{"positions": "learned", "init_std_qkv": 0.0442, "init_std_down": 0.00902}
Each number is 500 + 40 x the weight over the matrix's rms, rounded and kept within 0 to 999. Layers, rows and columns count from 0. Numbers have three digits each.

# layer 6 MLP down (transposed), 512x128, rms 0.16, rows 388-494, columns 0-63
446458524526475529497512465519548570436578480458536514499506475507411548533504552499553468488459520492560498463536454532499483493493529522467528560468520461524470489498536513474548492488525459
500532482447468532491453499509440530597524567469471492516516496495442481537480568432524562392468436519531560442452528511540530476474447483392487527526456476472401542504524471571459473467515497
383501515501558471517499510508522502479468460526473458470447462525460543490485498527502548508504516403526534454495527463442480483534601427536642528563453493448497519464471481466538516569414561
459600448508502549509458475485458492531472490482509460455486503468565553478535472500492440504491468524501541550527483488508542499488528516491526527531469448512521484525506565505488512440486435
487471557500513533515495535445541513553515454552493450492481507459438476530491492482549550467512472532528495517433526585458514513540514547544483484512542535455544492507516530512529515496503513
483421528449481518500539596518433455498479520517450524529428470481507556491432510547473452507470515528493526449494468512539550488402480541414541498485502487520542476523573504485471504475503473
499494482491468542478517470483548523546542511600426510513643500559425544521440509481533437522428524551423482431572564573497444500604558468602576462469520403530556557434485493451473449481564522
481516473465522439456496470525540457556495513469523462452525496543462459525493511461557477527536486446510470551492544528494480492502557487473551478453489544515550462562469535541496515481478486
477443551535444559538516480541519565530547462450470550491509435496495515482496508500475515464388416522507492528480531468445509441515494520474454505491494425537441520521429481487493422462475488
524509523650534452474539487517493611472494513456461567428425502504371506528497476547474503446565441495484498507484552534544470522489527466516556476540494517406490454547480458418469563494477545
471566495443497478498519453517517514502515560508484467498462484507462480491556457582447545472496538471463456509535532518478473444479516500499538465507528476468541519508494497507481528501391502
473548484504592483477502504502492461547515560559476506533522559505518484485542518507451471519537466473527493561454495541578502502499544481560519440463595569453440506473487500511393478432473487
488552458525552568487557514512512513454531449535493575541493560459478527531527465480480482529463497453487498519525508538517467562513467539459563521468486525508446482344448485490439499483495452
445499438455486553447547571522504545533497551488412487554477478471434495459518426515524450532541392556464506443545539502553423431515562529542507475495447499492515528494572532503501478591485497
484483524444512479480413389485430444490453514457396459527496449570504546366514498539504479508523505507509543524527503504563500474447488499512511476577547534519488471498525521556479516439519454
445460510466552479524491516519481507472488541464449504553460502490511423557455503534428566460505496536424588528528478462469509509500461435494417473484497467427523501514494443523508456481482493
469491452516533472503486475598431456460510529534516498441523545452580569507530477517515428500525487472445475579475494449432483546444546522607531485533468506549486411501514632505456433516519487
443435530513485508561521439487472482445473440485493514517499526416514472541448470487459534514494503544433514458466523473440535518501541526464476464443530542528509484520463515517486487464505535
485506456529465501396502470490568464517522529502510533471540540472500509557469470468512573485516438458467544525446558492567531553504496510501513551520520508380497515524402450439506539573424548
519471496557431522443530474568505479500500538498430488463551478516484488525480514495431449509505469521501513460484498514591517511526467515528513503533532404493543574521537609325505448556480603
405546533521457522597516466446620483546451421452485483534500506550457547443481413523428493504531538622412518550529477548529489359545530486476534435483512530534522496466562430501474423434500519
530507456478481488492529549490500523513412458470458515524479471506468497555474465464509535501550494547518550496458472451428500524506544562507507561475460486505485526477558522502421520448504512
539543501501544530462504498544496497481435498480496483444520514512576513517480536489465478574526479448450484527506504509440500541526513485529513515493480487503533518424443454511479498495547510
506527543554530472421503447466567466500473468545507496456417470508523483563558458541530508493521461514511510467544604521506464441549448563540549490452521481426457465485538489512521532527472566
483531483444475506567502532484551504467480496507529498450494455501436586449560491483480493491496453507509533484460450512447496529503546511479482498444513505537497530436538478533504500517499465
567515548461506537496507523465468513460494449416432594553525511466439427440479524451450467378488504492432449422508521542576502515451554527403503495479535487511420524524498498573533424471561480
480473513504512526490532507513442519551538559558479515484485499465461435465549455551495463471466487433472539453572496499484426533545442503486538493532527488508495529545528485535598604480482509
461488478494494509507497466460557492517442540492521542535472487485496479513492486485468456524491541515466492587532494478518510464574494498444499520553548442501498514448537469525536537501509562
469552493507498531548531490485543539479432571477534490513480538530508540511479564453540449528504441511503456461485502482459487559487503449536438603517527491517508492529534484483473554491532503
494458545488452547534501567487476474536444517482580527494500478550461526522540506444560503482485502502501448545512549528428395522501493410480447515347351508540479533450480485533476536579543428
493532469548560472521510446533575545520474499511461508548488498527478532474502486464430492556497535485426469504516493485457508498436483472501493490503436429543465445485517521485444560475499528
460522505491463521499480418477499446521417474466547489455499458519510466480542546516578487557497495540535551547438485485465447515456504472514524496500518529447469530509484481503486514524505482
539523473575553409577552549582513525521478505488456489498507520525461463463484457523478536499409514574558534461519500463442524433441492519540509509435505479496539486491526538492453524467352489
576508573453489482586499508370526506427493468470458467482469529576534425496416558520602491452428525477511500460399498558539491536493546532437535510454532425490519532588570481600550465430446608
520532572481536504487500482438557518487496465500423455429526505436490507517413501472488501443523623455529455476529506499530473493574488408507522397490480532529528493468539502481483480485476506
579457515511405510464453518563497591513464447538449464544456468514533455540429562558549511517545506517568450479524492484420462515499598527567405501530532627428480543539524540441505393564453439
438495511552518466494528474458550487468534509429531513538542528462506535431483444517476499516488447467484484477504529499469475471521377497467506431432630537523480425515529486564446578510530562
464516475506522511545557476517596462478564462475525535514506441447595513490521528531452519481467487491531524531521402454452476489470579492557534474495448475472517450512520555554415539489496506
509549526445460564535451601495559483461512506449487564479491482604480518499509559468436533424500579532433572456524440467461432423522483509462449535490551603515508462482527495487486486465441463
506546522520452473493429479442468494551509530516485520455518470459415460528471438521501417482529520486487587453386508433534501479503507398527535552471485528465566506599508469495534444471476502
492543477462544491433512546494527477542612509452514391504511558491524474576550480503542508489566479486549555571523488539407488546500458496470507510473451658506516446540509446452516548476402489
446513527532556557474536422421476421433560455525511492578495498572428496445533518478569480412541487469616416431531506536471501526442495486442549509543517506445415454518458504530459530450482485
468549541517529503580487498532489505503504433498507483542487477460499463481442486484509439576552519465477503465487456505460509540528564474546468528536554519543513489523493487502451454549512530
488534532560497481539561537507561485468489492554477509510493544583461463454512487530549547511487491449509476455497550466520498493539489489560515492518498471530557495502457489478491485563527485
542488607481464520419477532489525439554614494539548585570464547449390486481399522499580468462456472472505493519479489444535532492499553516548520431567547484461529534537573484548535514534512418
512531456541539500477480501547440474534570447418463481462407445466399509481439477541481424507526447522486484512438511495577605546469465506480478519501567589467515577472515488508526522537399410
467402512451533504506555542512416597468602511532444580510510463475529519532504458430473554509516508541491572480449536488486543498463508458508554523518464517460433541441529486561521489557447466
505481408573442505505458488463516493494467486418569508477481507531533518529436493474472495571455506465522528483513430497499514518500512603464531539533432505498534458480494527482527461526496493
587482519497571476561473443501426613483405509532472531447465497530485495466531461509533419584502477505559437490535484516490441453525546467497480518496522454504466514480567461466496445523424463
524511469442514506527483520445514509528545543579526486513529458508516471538445480506455601493534514438527473490546570450512550439566443500452482532479504516403475507422526580529505494447500635
504531448520535536500498416458500471479498552415522503498528522503514478463506524538487496523526521515529475532501443492506506581506570559528507499530551520518518551453467455532509484544482551
495553418480582547466515507570568459462528544431514498472480475470502531479538348510469529552490521503525422524542461492475516568498497458464483543468532475498483507615504536471521488468430561
489510511472519526517554464478511501489498531508455582500482512506440496463503517455486482493448474489449513480516501484471485507549514528473445477471485483516510547503493467477466517452543455
532554563501502505525528419541528546513536503482420535454498565489501488408469499492506486501445528490536496606526483517479547414521406386495444477524439522466497531506541499478507552515481465
539480507504503537472536472515536485509480530555521577484477456502501451461545542462501474538491505502477489593538446510469543552506593489497547476522510479493483509510443498529488489502574484
514570465489534424545528517486513453516517468514475462525469448499480497544507524473548451458496499496501472553414541526405571499470499513566521471463499426549508531466538420436516523507504577
505543543493515511542524496480519443527531489494451484522560553526475480467492443417528572512468536466413534413512473528483536543487463544446522436483482537464455527438455547562464518483552513
503511446467542545547426451493505571499509538531502497515495413476450574480483496446524521477465525457509485516475540475526541409514500501524554497452513474395533541459451479516514538524485438
530548487402505479494503510481435433615502543485521534482444431521514568497519441556507470556560532592486455518532515450549523607451509547523505523465578605463508460565484507506539522500490444
477512491471500491563508510470510481526457459472538522492519505505532550517493482543479521506468486475507504445492412455534485475491516470507470464499516490477497526510485465531563477510536515
552398447489551441569389523479550482503518534534507517529568527473496496448459469471514542473503522457480496455522493532548523406545519505459481554459568479526519513591455558491504595518510488
489496553457475501511511536558491492469475481486469501427466550486514541524465477428465503543510536482553478557472483525521509511450521498528480516539463515527485557520486497496492564512519497
491537478421510464476511460486479459489524453445488534511553436559437520514527518423541461486517466543565562501433524507505576571458488506407471544501456461419560504510462428469489472467516504
488512459463456464518496492522517424475534537468461506508479521439554524524515446507484471487497541506496484431492466502456552473555494546452508487496521487476488577482407516451520493553520533
510503464484500536508495499464543492507465550516507548463476484499476495439527478493506493497488500537429477483454474430499529468575537522464448499495531535506447506488503513485455462470532446
398464505467433536532491575477452497507503501408461497481564470480400505490436544534444505483481467543501514589475508472507480464572491502593433524534436499511446512533546508531594534451486553
519470475525585488493512514508522564492501475459556489492454457473600561496514476470442519531482480498555539439513467505420499499500556477478463607493419492487483531505516473515503509462521485
552455565428533505485609483407555498470526446433553511464534484536462462445605504478547554493539490538435543518469408526549534556474509444501549548516537512511559565573561484522562473548483486
450531506530465523511466490484506477490467526484554509517503475528593531548461495426472495501514495495530581523504469456538526539522541496585521467497457499507541490470558537513508472477509503
562488456477502537512514520514507519418483519512482465525501511467472561433539559513480469471526455557534489482502515559510525526480488522508492512540442507529559515489478525478581538564430463
566513442562416473438513428542524430613462434497470512528512420509421483551481516490533533511549512440473468574495511482546473516520484608505489544474481521505462505494542452495560424544463536
510443483479492455510476512528501536519485512578433515435468488425418479487477513485522479475528505517398515498482454516439429471449530527459465472495463617472374498491529520512465514442462456
528497549479461508431495525522447528512420481527520513474517556553497447531478534509468492427479491509471442495562481533501465536508460506436473497523494499488558500518502470489445552533587481
547538499504431487542466553434509468531500525405542502485483427449509554496488466464448458551480464480546474494505495466507466464591518487464535569504508512480465518532507514506505517468508488
512477498462532495494524473520513484475538443463512512479472500469553516508460501524511468515479513473554460482534499528445500469474537495554498445436508483468434502506491499567476517523565503
469509574454485500407542427404465505439501540482558505502566492522503464535541525496521476463490503533533533551487507518556434473499451432531481532520474508532528478497508541578459480522501448
449571536514487570532460530485465529508461514478512593480504479508497506501512457512431496454442501511500516481445495545491507499441485450449514470474505492485554515530518502465505501524490463
508543507466521503519485516504508487482497503533503499512503467531521434467473482529513473513494486512448455502521468474473515529477510497494442514493544476511466474505491549513505528510532474
481462565494456514497474515482500548469441514414542518513534537481556503543475518546458506510527490513508560479490427444505483559503448542457468504580513497457480515482464469522485576465501487
507473456506472505560493556555584440486486490468519562528472526463409467484566477560511474483518478472470510446480471496520468432581473514460482510498479499468472520524547448484540480526438562
481469521520485623494478478458513489549521466522466501482513511490571465481558463511517517518493488446485483444546527503457515526543494495478474492485574438507465533497497519477506470477490449
442509508499536533508501603529441519516543463550432549494552471508441400548521534493491468469534517487513545463571536514461482468493542476540545505495444498559545480505523498380465520537505511
462483594513512534520494502500468527512547557486470524516467513496507487441486575485537516535479470514485510516508476501483459484511591503456533527456493516490498490509474453528446435370533483
508570470501543482484502542457550471480540473498507462564527552491407550421522531483390468466481503449444457584506518544478532516521469491585475511562513520420468463481506552501510520426534478
445482593439469573524493488493488531490515495472533484442523561485481481482517507507510481529530479532514503508468509499520491478535552523456458502469518553474498506476496501521493547546554482
463509473483504556527486479526473484484507579498524468461500464492500493447554528514530543477512482482461481504594520466514550525537522454491519452463556414486477470489492481499512500521515500
434558498525507529484520502544485485443516545497537529477499489429507496488562534530472480482550491500531539470517447484493491446511562516535504465517509453474492501492436501519502516449529503
490508492566514536510512446447447547483434437490517576535518563458513491525520485536551500466480458525508559439502504512501446492493502523458462517548523517472408512510514475540528522550488484
520535524450492483431489523597529515537492447455500603459449471533514476458581475543474506450464608442439514472492492481489451454518459507493489438551517507409471423525613516465446438457486608
442546503545527423452473503498529536395497519545549479532546554483511522516489458502446564449515513446429506574619477543456503526510517544542512508466451538506495387505465489462547542439461471
511518477468482569505480497501488509548515510449522493569473489505516457472544570556536442507564535449473490507465538507480455545445516548484488578468502495440477557540470547534508444476539538
463469486548453532518472499485463504519485493588436570467472542539450533498537445509508514440468496433538463485539483475482518476437539561545462510505463502460526499484469476479491470490567527
457510531437494424464509427509438579543557488498536557534419462504443463501522478403585497496490611375489483624468462562499513510501534508540481560506417409538548449500522530441463557539534564
532526542459495478455478518529463560513521454505476498465510447467465565457505550447484454420596547554529502604441537477488529461447461499534463567548464470437497469526547500532521503468461504
453496372558502444420578492542538515481457549512524510493500519508501501432462463411439456551505491479465511541506555556568483455529491481501521511551498517492514525478467528447449534467490477
427553460522499529609528532506503476486549518429439498411485584449484509452509422414508456479515508528485431452470487549532420430466414455475441462476455483517514466414549474558482513539461544
515508562589505488458475487470529523488501488507592524573501467403483520540489545528486459506440476492434497454491568510466488536492504466517531478538521479500446516504475540469526474471526426
427503459470472516497482515544437566487583517473469428498474387448519572565538523492527531398532463532491545471583496441467518523476506494502526542496448475463464444610495506510466574479492517
516501529516466485490497520529505522514448482524552586485480463447486406495427533457493452520492499453464473467517502571496537513557537474510478469451514452533476482525411498516487525537541485
483516499482524577509497542497474506476465559489450513478512541458534528499489481455480494469466479495482521521452491509464492500551499498557525483547484479460518487489498488522505487506554446
550528542454426465547493491461511497493503498523475449491502473468464505515522499471559535542470497512450480453579486466424494436527503525487509546463502444611478516465470471532520504467520442
564564468414507477533496500410455499490407478533421520512481471510513459531619522521524533512520524536486498527526515507463492437473511454496541545486513463508548469572483479482570459503597473
558514515516510524498483530489544516494518521550476505526491504489493533541481511470546560536446502551475492423467517570618536469471522534556472503520542496548510498558479547530486533474545481
465431452504569526430551518534445480494440474449451504546506551503537530537480570478466635508454569498532419513537514481433424521416538480498505549387514505477518511491529518442417500531491501
446496510544546518544567558520532528443486510510404445524458488493475528566522526474426540492484428535446511499531422561441524493460520499457506487550464454439516496518467491471479460477523586
492461489544428499515519501528461456581501503525513471489483516459494479517541418496491516513477408504457455490523498485499528453495464547496434484517482500524463533545555509465477504480517516
502433499473501519454479486523468533508525427522571447508513465523573483514488459525478534508497519549548483515519466495508493491441484538516498579474532493495484518440466481491523492527451461
# layer 6 MLP up, 512x128, rms 0.174, rows 389-495, columns 0-63
480481423479479447463446495549544509532451536489571515503419480438567536474512557529454467496506513497526502433572566571557562536572473475565517472460486522522535514486427396490508573477452497
550499460494558486480471472535541477451479492499429437528541465514424505536433437508560511514449469500551537463495504437504519491475480547481530519504503445397462471448513499507442522520470495
498430456492433463507510523463467510514546460492407416399466470516554416489434490488578455502523548503515447497494581522516499572469542491526447544450500529403495486484569554490497484451496546
559437522523510487494538474557493520496472450465495553462570517527520515413602517498522480492471558504511430543515496455515453521463534476428530494519467485560547448511531494481496490429504427
522500498555500482558571427477535495467514460493563572437463473571524468485550576448484432540556501455541481454520502517513566489526480501517505507492465493539524455587487486514531460455438581
507473563496467508537463525505628592546550461447581492418490520518457491473521518518523411407429424528521438466481506462552585512514493512474529575453539533454569481508497451491439429506528520
489522494523550469440387530473438488529441497493549458459437502498479551533519470484486527456469535500489445561489455454470551466501507506544535519569495491540552476532469539499565481476516514
515512474476582491475427457433507468501567570471555454495501577526501440505486518547533447532441483524468543452494471499461477478475504463492483504514505475503578485530591537477455531487528481
506508538454471464548459489472572499496603508500553474479478573573423493508478467517507515445512457478602514565579435519435457545528476508467484535431418586456495454473540565544521465507466534
501502557520478473447542459464519478507509482536523514516546547478522451457486508550483487534484498462564504504553483481519513491594518500487451475490501513513461438467509516599454466477550480
483554511544399550524515467438445419501479511530600500490560506544539480485477487488541493524569459489517586489567438482525496518533452549442495489498461504438557475518500518499521476560504518
479513553523455514528492508480440465483436499523510509536525477496538451500544460510493468534485567555483479484469396520561499498511459476457544594430541537524516486489501435452452523405448463
430504483535459484437490512513515477445490516514468503495430501572470493465493542594482515392500494527546466443517437460500526438452520529383487503467537507510574483548583543462496494515490480
489523492573540544559494585524510496563542488531502523428474480537537505492567502541491510513553569478521465433465499471568538518507421464529537456499456489453470511473507509487518552530502498
501410544423415489462406512543516473453508507484484493521514439551515613522461546459550583489501478506547488445486489521527528498585545406580471506491535488476416451508500551488515498490529575
458413472525516503580492482500528537561548476526514482468490490554495432463476461570458457520559555517517522508519467517611536501495374425484466520539588487431543444454491448549502489494486589
514500517483476470495489484496462531485515540474458486584538492505452465532448501531547537468562491500509496603508531441510466473516432488587477472441536523570490506453523435520458527529460490
416513416545493501491543512507538453518524484441491479467499565517501582601546504541504500463472520547511516551439542465499475494430555547531470569523491501401443490435499514580532528412447500
603531504453456416396541557490499464436451560462445469458565426488471541544566539497482577531476478561530529478504452509489474492482502460480434455424523521508510476412482487477529577446478457
439494490438458459581418523371519490532467473531580457455566452525476546487521526510460538530553622430505571533467461395436447453537527401542523452502458519376484448471498486532491400604495551
508514537585445406549483452515520434567524549493513503489489546482436498476534494460501467485505540455496455456472497549538477482463477507543495448501500533526471479599465402491536476528522452
565432525514557453431497505437500545527489536514467459469512514488509470445433540538487496441477447551497557457499429437486451509520535478493553439523532517448564491482516500545509516503466506
500481548561562491438506450414417484516557529504540509483577513514443513594539450538505477481476466447514543495480484499439461472495518457479491450503503564481423501490515522504526503584577528
428522534490455460494472498483444447552487405441453434488501515456517521551463569481515429530469546514489480485541523507530529543451551581529477473516496506520510487503480506539560498511464539
526500467580505448453562519469524547496560489518507439450521518413494469558441470531505450401466468459513471460521601491524535441576522546506540517439477537467571499426506520481478489643522476
455425552553492506512461528486464499556523521470524495485526496565505500451485552483496514527475498517545553432521560493496468472530524470476507535476577401499493457542474497519492482428492569
557547469437552488475530485497487526460492532482496471518461552547485491526458521500467451563473489570487489493540531492467453532467523488492484498500529513535546459541508491485479519433504494
496515525480514463543461514509558492438551537523516525496552530471401509536528510497528539469492509488534472488422506488513469477542464423464518437489516484554571508547467455538555468555480485
474474532516481479450462545495525529536499552462513473477485399547589472514484481590492525502469598486551518518519520471432518508525561421508533517454521484470597542500544446513494504550485474
511522506528500517564497551428499549512439539486584481517493504461529480528466546512504502528519429477458528507469506469470497557494474449457471462487494491488453531555469513471525517497439475
512476555535499454385389494465498526460462514446493417526495522537535482465570516473458474510451517545548530513509532449501480530530498544502486476544451492571500479452527486548522464410508504
485536435435490461507524575479476481515434469508547539469575489511576525511459492507580463438483495436475527499365541514526499493574498482541523472500604512554491559491515436559527519522528520
545468440459453488498514489421465545508519476498468502523495537489507602495498549580435424472490528585543536501518567463492464400521418465514422556554517493496499490540550430531440483490467516
520484496544492465489470478500436478504438501594524526519505493481447519492505503498543522577453486544460498490525515499523509496524498519464541520504514531499560463471507501488489448422468485
467539490500521483547523477507429468456547462512421471547591605513463453615521438569496474451446492581467496581529484403575514461515524453450518515538471616484545493453502484454480475522543492
481514546541447392441507476532455572509591497506538547466482580521510452553482466502480479513508492506527516530483517479456527526563545495483506435456556514489485473463534423450475510525542555
480490483499548544536532508492519504531561473508451498470492533527535429508496506547479503511475531414468492458461549494513545526476438579487462481500500568511470550478476527450504490487489524
555473477534469475436466454507498505495557537469497442482510499515525440527513417476530497477510570574571570494456537545492550515520503517545500459483477476546473539464501480494464449494560521
522554558530532500504485539467476531462529523502502491528522509505547423500561510569447469503474442469519499505460523481536450463476454513493538500487518484564476490570451456433523519491402438
562492539492471557529482547513483521504538514535447483548569449600529475483466473525536476480449540502488503493604446500540480462482475501496447517541544585490507466475449492523498436405390473
502454453505487547480485427465512468500536441531466440586471427508547557535521472558533468490454474587495603522447482483526516552502574423442447427486544568487513427524526520528443507496424501
511545568474495517511506521437475495484429510531537509509521473531473556442493456482497522430449522492497494461435521548475536518482507523506473493505436493494474457469569619508486467571491491
534476391518461466470504454590493412544498509572496480486520369504487519545535518581546479492458511485534480529602491452494508544516504521499547468479530559460518508460505510464437482473514511
497471457515474470493536400484484519572515435420555461550418506506494521552528517555455422546458557448460543525509506520501526504475467434489465434447552453504487523588456521509499462490543433
524447593490503521483462532534534502545520445546438498486531559538578472487530475543555556460408572548505482446535515509499484495557525523529461530517602456522453468525501514443487502410536527
552394557485493522538440451510447491404529537524542450497441442585485528514482381499530497532548548491479511434510609485488489450490485424468519490467520525500554580467509564462545477496495511
477525475516502474464468521558523511544488517489521467534536512545559503525512537496540504437417537514589531527524470477507561471486525514456472487486504485456537550467404575446521532419385433
488522502531474472506570457470437458632517476429569554466533473491470501562447420592507503461535477540569463563466531470526488473491500503433505449483489477493419489593441464564511490465568487
473423560497439500456479502499497515520480456497593465510488514515504514402558485462524472473479442508546520539521480499493568478453567489388566506490484478472505531534559595457455503472450475
450516551525462531518502452466458430547485506517527524512519519582457543439510513468454508512487541561515530607527504509545505536490457474543451528469545485481529481469446482549494508494506514
532501498453501443476526464536558478544492485515523574527487466541501464493458534491459456555476523492528471460513459530469604482423487516453418519493496455504451487546571574444478453489439482
506597488503520540540467463430473501463522415569452464540459501501490481491507533595533591537511537435526534509513493495501480560524469515486538517497471553471469535495526553478476440499535530
580473483466461437471465547553537498494488471517569487531504434500507534476465492499510472497480483497507462550419548531512510496555518540476458511491484492473422518444484553426503557503460573
538446516501491451538499488550472472494543472496468451430587462477527464482482464499429414467540545529488541502511517525540514539542516472493554524501526527490513440525488477514524527459540536
457480489541449522462537535486535493473517454470459537478549522496462573477534501528470483517442498454552511488461514494533528524442479549506509542517536462491450545550467493504542525503507464
566526496565545484465463498428533522443450480487519549492554481548476521491471514459490480465475477461473506432516496528482484532540447467518562485534538446539554516464384508500438519525559477
571529512528417485543587458546576480587536517444465495468507497453428475544410477509486548519477514503679506547506444543524460552469453512374491461540529434494560474435513536468517492453507521
486453491464494460517625461528525497497449484434521437608464513508528484467544472527414550526534576470506469530511492455530470504553558492540581448447502430559520463480447492526534524508508546
410555459444432532508568506474557468457453480509548508427490477499511519508562483487514535501492536470532477463543527448458483492491547479488503465470508483584536443468504533506500540566497377
498459479471506480424537493491474447526523483488487519433453538510536541434452473486546465559485509509450484536486518504529564428541472505514514552598524450426482507535451441550518471451458541
514467528494539477548532508524503515496509516481570510549546508467496517481505471537510546474482458526489512454431490529509598526599433491470587517487581487486518587495476548463484525486528597
520540516512520504534501497488488472514504472469542513460445528464455496550452455542441536489523481441534503488553552504475472501531487485485499444494648409536499504573457514520500451497530540
527544595511493566543484560532456493507514437569481491511527482520491478488538494518465439445430542460509521468480519463525517450394493471525470472479567579485463463435414485532544448584454485
489438500502532567475584448545491481482462438534488502481477491475477512533543541486489543473491436481535426469511535494479531508515471536516524537497541475485505490510490505460503492584527433
418524495471474447417446456465510459447467530404552484601580453523472513463510427522488535514526517448474519534437509540542479532399522481509509509480520509586602511463462483450524482477489480
532516501476487560523471489511557533517504478452501446557491495558481528449539575508504527434466588484531422467458542537493435476478475433469485511540530460458489443518586487510493475406501520
535461507511495444441562540533506460577562533526518416546525497492542481505532492548438532444481477498461487448521521489476505533497492579538515519460477497500541489482465415465477519416450526
517507474497476510468511479488461470476512340493483469540450475500502458568457471481507455528505474529468472484514505508567406547454467494455505541508454571492513529495484505480462512516465530
470485608469470495555527477497521583513576451423522486455531447572517460512480543489509496423505484444498555479551543512511582477517520513424499525496570461492492447516564493483392449445508520
614545484548507487449524446498433474523463468502504436439508527509477471559498540517524571531487482451537489425528502522514425517509478509535578463490480528455569481533519434524531480448572516
529563433474452586498527564503554503497529490505482511507535522506514486415536569490444451493457447551503490514469565500487488430461521450481561481418476456522461504488499467442528477558509488
503504499515499481530412503541529543482507443497530475497543466425467577443526425531474558537514467475497471571408516527560528545526554480532530469475530449528545478505449505476438456455544473
526488561520517512430435465534442546467549535502545516533456443493512525533521455501516538507486519457500532542461483516500460517509547516418473470543482513514465437447494503486414512504435606
559521472521525539449491541544473554513457535557483487518524512556523517444474497507488542480542465501496500500503478472513509491517500447459593471527501502531518519489451465488462537472480481
520556464512526438516448477500504544495465508416518527498527487524520524476538489470489473493479498523528549525450507527432508527473458488479500560503456526489559499469478491476489412461457469
498484509484466391464504466421506504500473486478534533503443522513511500532446542496468540455487547506503527448482483528497498457503492540492530567502524537446513506505461509440469475531447456
546470545499545546462490493559454535571559458453477500536490474513527443552542540492510510472544452504497531457524534428532496467482487469490464410455477481455517535506519495488535522520485548
512469402552558459490481542479474515462574539501540490590498527474496472459494518518481503506514449477524506525484484453518435502538496513526512474501563464475525457485522489498559519400426471
570490477462601521525483452524524518564469540532486489546519518519492512399483412572439532505462458468519448496444524515500531479574469451515534478474527507489515505475521516438525469541464492
506533499497437458487503526485520499474481534491478517476439545495513511532518478479509534568499490503496464532499509509528457489505521603524487509553471529482546488486467463440488473547451560
570483436475442507523506481495510498566501493535458407504550536412496473503397516474486497625475470479547542512469482488480453454452516470525456447462502464502503424544491484548573570542503509
506548510570538483508529588518529530441530541496463502516472504519500508445464503472524463488460485473508549546515491514524490531562493491528484474503454551541490493485477485517555431535467534
529493533546487485442502520456504538522454517514461432400536498482492523509468461498546552484487519533465493514506481480533531497489506506516457503536551460544541465505452471516479494527471555
474532428488463544411524494483579472466502598511505493548480485506480489482477462567499479458487458488512445471489433474452452451504485428457514466484427534519528563521519528496548484559516476
478463537445491493406481460495497511528520521492458466463524444536514418453435556516529485522459444521490486496537466419517435534464498507499498416466500456498532471495529544523525553476480511
534531543508544520480488520558467530533528540494465483485506457558463495497492497509455459510459497414449506509540496558526459412567543541549518436509541531488460526447489531454548488498479520
458562556508502487483543553539444522422494460515467458514507457498500480551464499534476556540528540507478430556512540460445468568465530499460533498479479480503533429547483483499494473524521541
447500461517511607522536553483483460539500538557440519553515512567489472531514575560444479524462568485549460552493516464598569526468500428645487509517485431504533531515488450554458447450492481
554586486542529506479527513544507466528538468486556538520492556483493479519523529456503516426481530522482448489494465595547561538540490464455508427485585468446488502404486467461462449480475550
561535577499475449477439558500536501518554409565495515484472466511507553514457512535471528516548454442523465601522465483498567540488486481512546524426463454561458538516451489465482527564521521
505482505487453492506490577525496509519476557480523470443457485463562506501476532462499457494463526523520484495501480494553489488552480544524455408528521487548538520513491452485569481529455474
489475551443524530522605484465397550465439547498499498452455512485488508447535488529428543474428468530576486524441391488535414484465510571388505516483530517438499498456582524516530492513491572
504496474598463483500522522526498530495506544535445438567518554528517492513505501558462532502540437525530502386471494506522511539575479527481464470412516511518472431449544473467516522506496518
522478563509563467441467515471561542506489523509524474480522485469508504541526531555507522583532540521555421522473539535484485557522438472508439489513430418529453474485538477557474544543529520
478415479441479504470495508502550462470500513484579530456500471474506442590415481577418486485455552453555518528495457534504592536515556505435548559510498549477507441484498427481411461538476534
559496464475508431464481456560505500422505510436503475529564423492511488414515460490524552534501526491516522530500539597514549471479530558512443475439487485458557421544476517500458537474542574
492554529509588476420523494531416492426549451483491462446483535566503460465536525546498559487452463507500470528515484537474509584561548470512492535431513500440470489507558391495503454429486535
522510434531526484490540460472501492565535490504421452527500421596442521535539499555467511486503527605537502510481495523554490540493513507573443508531513520470500537527545408514469444467564505
459516530541488412550472501486455487548552478523537477539465490542514481528511488555476518483521536560515506484573481414518505459544482491449520513485465548512505519513483522472456526533529538
544535467523490495471460482534572505422515575405451480506433452489466509505503560524504545479501506522527471540498551431530529434507503446477523575547493500539473469511495514434498544517521506
538454507559509502510483524560480491509487541481481478426464506510518570488544508437551547507509503505491561546575499450544511580553505498553492456507439515491533412462518489515531563530426477
425490497507509482524486504509510570533520474444498527512542552418495475447524510535455504542510519482547470518566455488523552486404493506459486509462483543437492462576514557467508491492435541
463497513463426506423550538490547460457494510513519500531422501538482464455563507515471515416475498455514519491483521524502530480516533549476448514503481441545478509563589527591509501538477598
527478576531496525438544532538376438535483538522518562510526535575512431515483452526558511550524559520519522488461470555546481504492458569507453476460499479530525448553515479518471436467473500
550512531525570587476502496529547528528533546434491519528550491506475599475525543491504479501452554491507442501547498492554534440498547469480508484449547501538556478477504510482475497476527398
510545476522465441497474502556552525500515476533534514453486497542521500477479482535494508493490516536507502519460542560472524528568492507563510447523494468494540516531515523550463467491548529
492522504473542530458510480500490465517513391514478482493500476574505462504500510540522516443527467503535482472490437532514569469434523545479579510483472515470556520508499523521487434535555527